Weights of a small GPT-style language model, trained from scratch on English Wikipedia: vocabulary 2048, 10.9M parameters.
Each number is 128 + 24 x the weight over its row's rms, rounded and kept within 0 to 255. Layers, rows and columns count from 0. The size above them is the row's rms in percent of the matrix's.

# layer 2 attention output (transposed), 320x320, rms 0.0306, rows 41-55,105-119,169-183,232-247,296-311, columns 96-127
size [ 90  87 106  95  93  96 111  95  95 102  93  93  88  95 107 109 100  99  96  93  85 105  83 105  93 106  92 103 103  97 102  98 100 119 101 104 120 101 121 114 104 110 109 109 103  93 101 108 108 113 105 109 102 102 101  97 105  95  90  95  99  92  98  91  98 101 102  96  92  83 100  96  95  98  98 111 104]
[[ 92 124 139 122 114 111 137  83 132 137 143 113 127  93 148 129 119 142 102 131 168 115 140 147 139 116 158 164 146 143  91 100]
 [143 149  87  91 101 120 100 137 137 136 144 139 125  99 168  97 114 120 139  95 107 155 139 135 116 151 144 130 133 129 139 178]
 [ 77 108 131 144 134  86  96 122 114 105 120 146 162 142 126  99 132 121  94 170  76 114  91 139 136  95 102 121 118 121 126 100]
 [144  94 145 119 129 105 144  77  99 124 123 129 105 103  99 113 180 123 118 148 131 147 116 123 119 111 114 108  91  99 156 183]
 [149 125 118 138 107 128 134 130 114 117 136 110  73 111 111 119 109  97 105 144 159 150  99 133 151 105  99 184 124 111 130 128]
 [ 99 112 106 112 183 154 125 128 149 128 139 112  85 130 157 144 147 130 148  67 157 138 152 145 142 120 122 136 119 148 125 103]
 [159  92 156 157  77 143 121 114 135 149 138 121 123 122  96 121 111 127 120  99 145 150 107 118 108 126 120 113 141 103  87 160]
 [135 107  95 120 114 148 140 134  72 159 130 121 126 159 160 176  98 147 113 113  96 144 169 134 128  92 141 126 122 164 113  95]
 [ 83 107 143 101  99 113 145 104 131 126 122 125  80 104 126 124 145  82 105 112  87 136 117 117 158 126 133 166 135 109  83 141]
 [108 115 111 153 132 139  90 143 129 160 134 105  98 112 118 110 136 105 108 152 145 130 164 134 151 142  91 161 144 122 133 141]
 [124 135 138 112  91 137 149  89 146 152 116  93 118  80 138 157 121 148 130 114 135  95 157 134 155 135 100 110 156 114 132 123]
 [ 93 106 164 150 149 134 129 159 124 123 154 131 146 122 137 138 109 127 159 107 128 121  79 177 163 113 108 104 138 127 112 123]
 [133 173 131 136 127 131 173 122 117 167 146  87  80 126 138 163 143  88 127 109 197 107 127  96 137 130 148 128 137 117 130 134]
 [128  71 117 105 136 127 120 149 142 164 152  91 106 154 117 130 137  94 122 164 128 162  92 146 116 109 125  99 131 148 160 123]
 [138 113  79  90 109  91 131 135 140  96 131  91  99 142 106 135 150 112 149 113  99 148 103 150 115 120 107 115 143 163 150 126]
 [122 107 100 112 156 135  82 108 130 124 151 116 165 120 100 115 192 155 143  88 105 144 123 105 155 137 107 168 128 115 118 114]
 [138 103 126 147  98 115 121 100  94 162 137  96 106 130 147  98 120 147 131 123 124 121 124 104 145 148 153 159 134 148 105 152]
 [ 86 141 115  95 147 111 110 149 151  89 149 148 137 134 106 123 119  99 140 131  54 126 109 126 136 133 147 166 101  77 139 175]
 [145 151 125 144 116 143 148 125  99 119 122 131  81 116 143 140  90 109 129 161 114 109 123 163 149  96 145 148 129 145  82  90]
 [142  87  84 113 142 106 115  88 141 126 138 144 163 143 183 124 130 154 126 109 133 152 130 149 127 140 142 123 142 133 110 153]
 [ 84  93 148 121 101 112 111 138 133 166  96 145 114 130 168 129  99 100 174 131  99 111 111 121  93 162 154 141 174 136 112 120]
 [165 137  98 123 130 137 118  94  83 154 113 148 171 143 137  82  99 181 154 117 150 112 139  99 132 156 136 110 153 139 118 155]
 [138 132  96 123  97 120 166 158 133 158 166 110 123 133 159 113 134 108 110 141 121 130 129 106 142 137 112 142 125 142 127 157]
 [121  93 102 109 138 127  90  97  77  96  99 134 121 138 122 113 112 124 179  99 120 136 158 115 140 118 154 124 151 140  81 120]
 [127 129  79  95 147 104 113 126 130 134 107 163 122 146 130  76 102 124 113 148  56 139 129 135 139 154 127 110 124 153 119 159]
 [159 124 158 121 141 127 144 132  93 129 140 188 131 154 131 102 116 147  71 132 156 107 125 138 149  87 139  88  92 117 112 114]
 [ 85 155 135 114 153 149 122 109 136 125 132 133 135  94 130 102 131 160 141 130 153 154 145  80 124 147 155 146 161  91 150 182]
 [120 114 153 123 145 138 154 106 128 157 136 127  97 156 153 144 149 185 134 135 116 135 150 179 166 156 159 144 113 149 125 139]
 [ 92  88 142 142 104 126 104  87  64 109 111  73 124 166 148 124 150 167 124 105 100 164  96 138 137 151 143 142 125 147 135 136]
 [ 93 141 145 116 116 158 164 155 103 130  98 128 112 134  88 152 131 163 176 176 148  95 119 115 177 157 157 122 118 119 149 125]
 [135 133 106 128 117 127 156 107  60 137 119 160 136 166 149  98  99 110 145 145 120 124 115 129 145  93 138 115 133 102 125 124]
 [145 130 139 132 134  94 170 130 142 130 118 142 144  90 147 146 140 109  85 142 104 106 190 114 115 144 127 143 133 151 135 163]
 [133 109  91 120 155 128 147 157  93 128 123 182 165 151 124 116 115 181 132 162 105 181  88 166 104  99 169  94 161 142  96 116]
 [120 125  95 124 108 124 159 151 131 139 142 109  99 139 105 126 165 111 125 103 168 127 122 127 127 133 118 125 108  91 101 107]
 [145 148  93 150 132 134  82 140 106 154 120 150 104 146 151 167 130 148 117 120 120 134  73 110 130 151 103 130 124 105 122  90]
 [134 143 111 113 112 130 111 107 121 165 118 142 135 117  63 159 189 167 117 114 110 135 174  95 137 150 100 125 130 128 112 148]
 [140 128  89 122 159  66 165 108 129 170 132 106 119 104 177 105 146 136 103 165  71 131 136 104 171 138  93 191 114 163 131 113]
 [137 174 153 154  96 160  63 130 148 115 117 136 123 133  99 165 134 125 158 105 137 107 108 129 130 135 115  60 118 109 130 162]
 [146 160  94 128 103 145 145 137 140 114 107 156 127 103  97 103 121 135 142 155 148 137 171 101 125 124 113  77  93 143 123 114]
 [113  86 151 138 122 140 160 148 163 122 147 151 162 149 129 129 138 169 115 117 136 155  96 145 110 118 162 179 129 152  95  96]
 [105 132 122 166 124 128  78 121 121 147 126  96 148 131 102 145 177 137 144 101 105 145 129 189 112 155 111 147  81 138 157 135]
 [143  90  84 128 149 109 162 102 135 129  85 126 126 114 148 109 124 144 136 175 115 122  93 133 198 134  99 137 130 155 117 141]
 [119 133  98 125 120 162 146  89 123  95 124 139 132 125  91  93 108  79 120 106 127  72 137 139 159 133  87 128 103 177 104 130]
 [120 127  88 121 169  82 134  83 128 160 129 112 124 118 137 114 105 137 128 116 143  92 149  87 155 126 147 164 112 146 135 147]
 [115 110 120 133 133 122 160 129 124 158 142 111 123 114 114 129 169 129 119 127  90 140 124 121 181 135 126 136 182 126 145  99]
 [123 133 129 151 129 128 110 175 182 133 162 103 157 134 118 124 101 111 109 130 122 113 105 126  99 142 110  96 133 127 117 149]
 [ 93  83 119 126 142 103 153 140 155 146 109 114 117  98 106 110 106 107  85 140 114  93 176 130  97 130 136  89 112 115 158 127]
 [111 125 117 111 147 133  93 167 143 111 156 141 127 138 114 149 148 127 109 117 132  79 166 141 124 124 101 138 160 167 157 133]
 [112 143 110 171 132 121 120  93 162 162 144 127 146 155 146 120  95 145 142 156 115 129 134  95 112 158 144 173 124 158 107 133]
 [161 112 127 148 109 114 131 137  96 127 139 169 117 104 132 135 184 166 125 110 104  95 171 121  78 167 132 148 123 119 157 103]
 [127 103 115 107  92 139 106 118 136 103  91 131  83 108 151 122  93  89 129 155 137 126 135 119 166 144 123 126 137 137 122 126]
 [ 98 146 138 117  82 148 111 150  97  79 123 127  82 128 105 109 140 102 137 125 107 123 106 121 134  98 152 125 126 113 115  58]
 [124 141 123  63 105 122 145  97 130 122 103  96  72  73 143 137  95  91 171 127 148 139 127 130 167 110 115 105  93 127 121 130]
 [ 97  91 109 119 113 137 112 122  93  85 122 158 110 131 145 156  85 106 143 142 161 147 110 146 133  93 125 160 137 134 113 107]
 [148 131 140 131 102 110 111 137 138  72 139 137 175 122 125 135 129 123 117 116  97 113 111  89  92 163  96 111 137 158 133 125]
 [143 143 100 166 128 115 156 103 163 146 161 104 125 132 124 129  89  79 120 159 124 149 140 104 149 119 171 139 100 159 121 109]
 [ 83 112 114 104 113 114 136  87  97 152 109  98 145  95  99 130 132 101 136 117 102 129 166 103 122 134  93 124 112 120 159 150]
 [139 126 118 158 103 165 142 117 135 168  90 129  97 140 147 145 152 143 151 127 120 142 111 142 151  69 144 136 125  99 112 124]
 [110 128 155 150  86 120 137 123  93 148 132 108 107 124 105 146 107 102 119 138 118  98 145 161 170 135 116 117 153 116 125 139]
 [101 123  68 105  98 125 119 140 115 150 123 132 114  99 142 115  88 154 151 132 124  97 147  79 109 148 186 115 131 101 114 134]
 [160 127 157 134  79 108 130 141 136 157  90 161 191 165 117 125 172 142 132 132 149 105 130 121 111 116 156 148 109 139 121 160]
 [ 89 144 135 124 164 118 114 113 124 102 127 152 139 128 151 114 117 153 132 116  91 141 132 138  85  86 103 103 154 108 174 160]
 [ 94 136 128 145 126 129 120 157 135 143 126 107 108  71 123 150 113 107 132 154 136  71 118  97 136  72 106 120 127 110 151 169]
 [137 130 148 145 122 116 166 135 145 140 130 156  89 126 162 110 147 118 148 106 116  84 158 117 140 142 117 136 131 139 123 195]
 [142 120 132 183 108 126 142 125 102 126 178 104 181 132  92 118 137 124 124 153 117 119 126 150 170 183 100  83 163 117 150 152]
 [154 112  99 178 141 130 125 129  97 128  68 117 182  99  98 124 125 119 121 160 163 124 133 125 116 149 134 128  72 113 138 123]
 [161  93  83 128 123 137 117 106 170 146 128 138 125 113 145 189 107 114  87 157 181 116  91 124 125 164 126 159 123 142 148 124]
 [ 87 131 116 113 159 148 118  95 118 126 114 128 145 116  81 131 149 122  92 160 102 103 111 108 145 138 127 112 147 103 110 102]
 [103 128 116 101 132 135 151 153 171 141  84 157  50 139 138 170 115 143 118 120 116 123 100  95 128 130 100 172 118 143 120 153]
 [128  93 103 105 144 151 144 180 132 109 150 109 163 150 114 124 111 136  99 137 157 129 143 106 143 139 119 123 147 139 125 106]
 [117 141  97 139 129 105 183 155  98 120 118 143 152 127 104 117 135 102 143  92  94 122 139  96  78 150 104 104 120  99 150 150]
 [131 168 146 116  68 148 111  88 125 156 156 114 157 111 121 105 155 140 109 136 100 119 156 166 138 161 127 131 124 138 129  95]
 [114 128 115 149 128 161 141 143  97 139  96 147 124 143  98 103 133 103  79 136 116 151 115 133 161 141 155 149 106 129 165 147]
 [105 143 107  90 151 135 132 146  85 164 116 151 111 137 123 136 139 138 138 149  98 131 135 134 160 122 127 149 139 147 163 142]
 [121  84 128 138 165 144 126 100 123 163 132 110 141 116 123 130 144 140 121 167 117  85 182 186 157 116 137 112 122 123 121  78]
 [137 139 132 110 131 100 120  35 134 181 110 117 117 102 137 154 128 164 132 162 126 105 144 111 136  61 148 122 131 130  95 126]
 [124 187 158 107  95 136 138 135 109 134 110 145 122 149 166 144 101 123 168 152 123 105 134 131 129  93 120 132 143 138  84 119]]
# layer 2 attention value, 64x320, rms 0.0255, rows 41-56, columns 96-127
size [100  92 100 113 104 104 108  88 110 100 102  97  98  99 101 104]
[[ 94 159 145 143 118 125 142 198 148 169 184 126 111 150 118 150  69 130  90 133 104 175 121 132 126 147 119 188 115 147 113 148]
 [169 133 150 122 156 162 122 112 130 139 166 158 128 150 107 181  68 142 154  87  99 163 104 138 159 133 153 118 111 136 117  93]
 [133 106 151  99 102 124 147 157 122 134 144 121 134 103 138 138 136 139 134  99 123 129 156 116 141 128 124 149 104 151 198 115]
 [101 146 138 117 139 127 131 129 154 124 153 130 118 145 205 132 109 125 146 144 134 121 103 125 152 111 138 128 116 145 115 140]
 [122 119 138 181 124 165 148 167 166 145 129 139 134 119 131 120 111 147 156 136 155  38 144 111 111 125 121 121 128 122 121  93]
 [146 120  81 165  89 124 182  94 127  95 132 164 172 153 117 106  96 103 123 133 148 142 141 172 199 134 100 143  93  97 120 132]
 [111 137 118 141 141 158 135 166 148 114 198 134 161 131 131 177 132 107 109 133  89  74  91 186 142 134 184 103 137 138 117  82]
 [125 136 168 109 176 143 122  65 125 124 105 168 127 102 130 103 125 158 120  96 163 142 138 122 112 139  82 151 125 109 142 140]
 [139 128 159 139 171 122 118 107 102 154 164 126 111 130 189 165 125 126  95 145 145 100 121 126 118 115  33  96 123 104 107 136]
 [137 123 155 141 140 108 154 118 105 107 123 122 129 134 139 149 135 128 113 111 117 125 137 118 125 158 104 148 116 104 136  50]
 [141 127  96 139 118 123  93 121 191  92  99 125 102 156 138 160 131 117 101 143 125 126  86 107  88 133 146 196 187 141 130 125]
 [106 166 103 162 112 114 159 146 100 133 159 131 137  78  81  99 131  78  99 106 160  76  99 148 116 142 141 136 131 115 113  87]
 [105 106 180 126 130  81 113 186 148  98 133 140 119  72 118 130 159 141 109 125 140 156  96  98 111 165 105 158 151 103 148 117]
 [140 149 112 161 109 176 194 152 113 137 157 125  90 105 165 123 145 137 112 148 141 120 137 147 176 138 100  99 170 136  93  97]
 [161  79 143 174 108  95 105 111 127 113 174 137 161  99 134 111 105 124  90 105 105 116  80 143 146 162 135 106 100 124 116 131]
 [111  80 150 140 123 146 149 139 147 133 148 116 130 133 128 150  99 138 144 134 118 149 117  92 153 127 145 163 149 117 122 122]]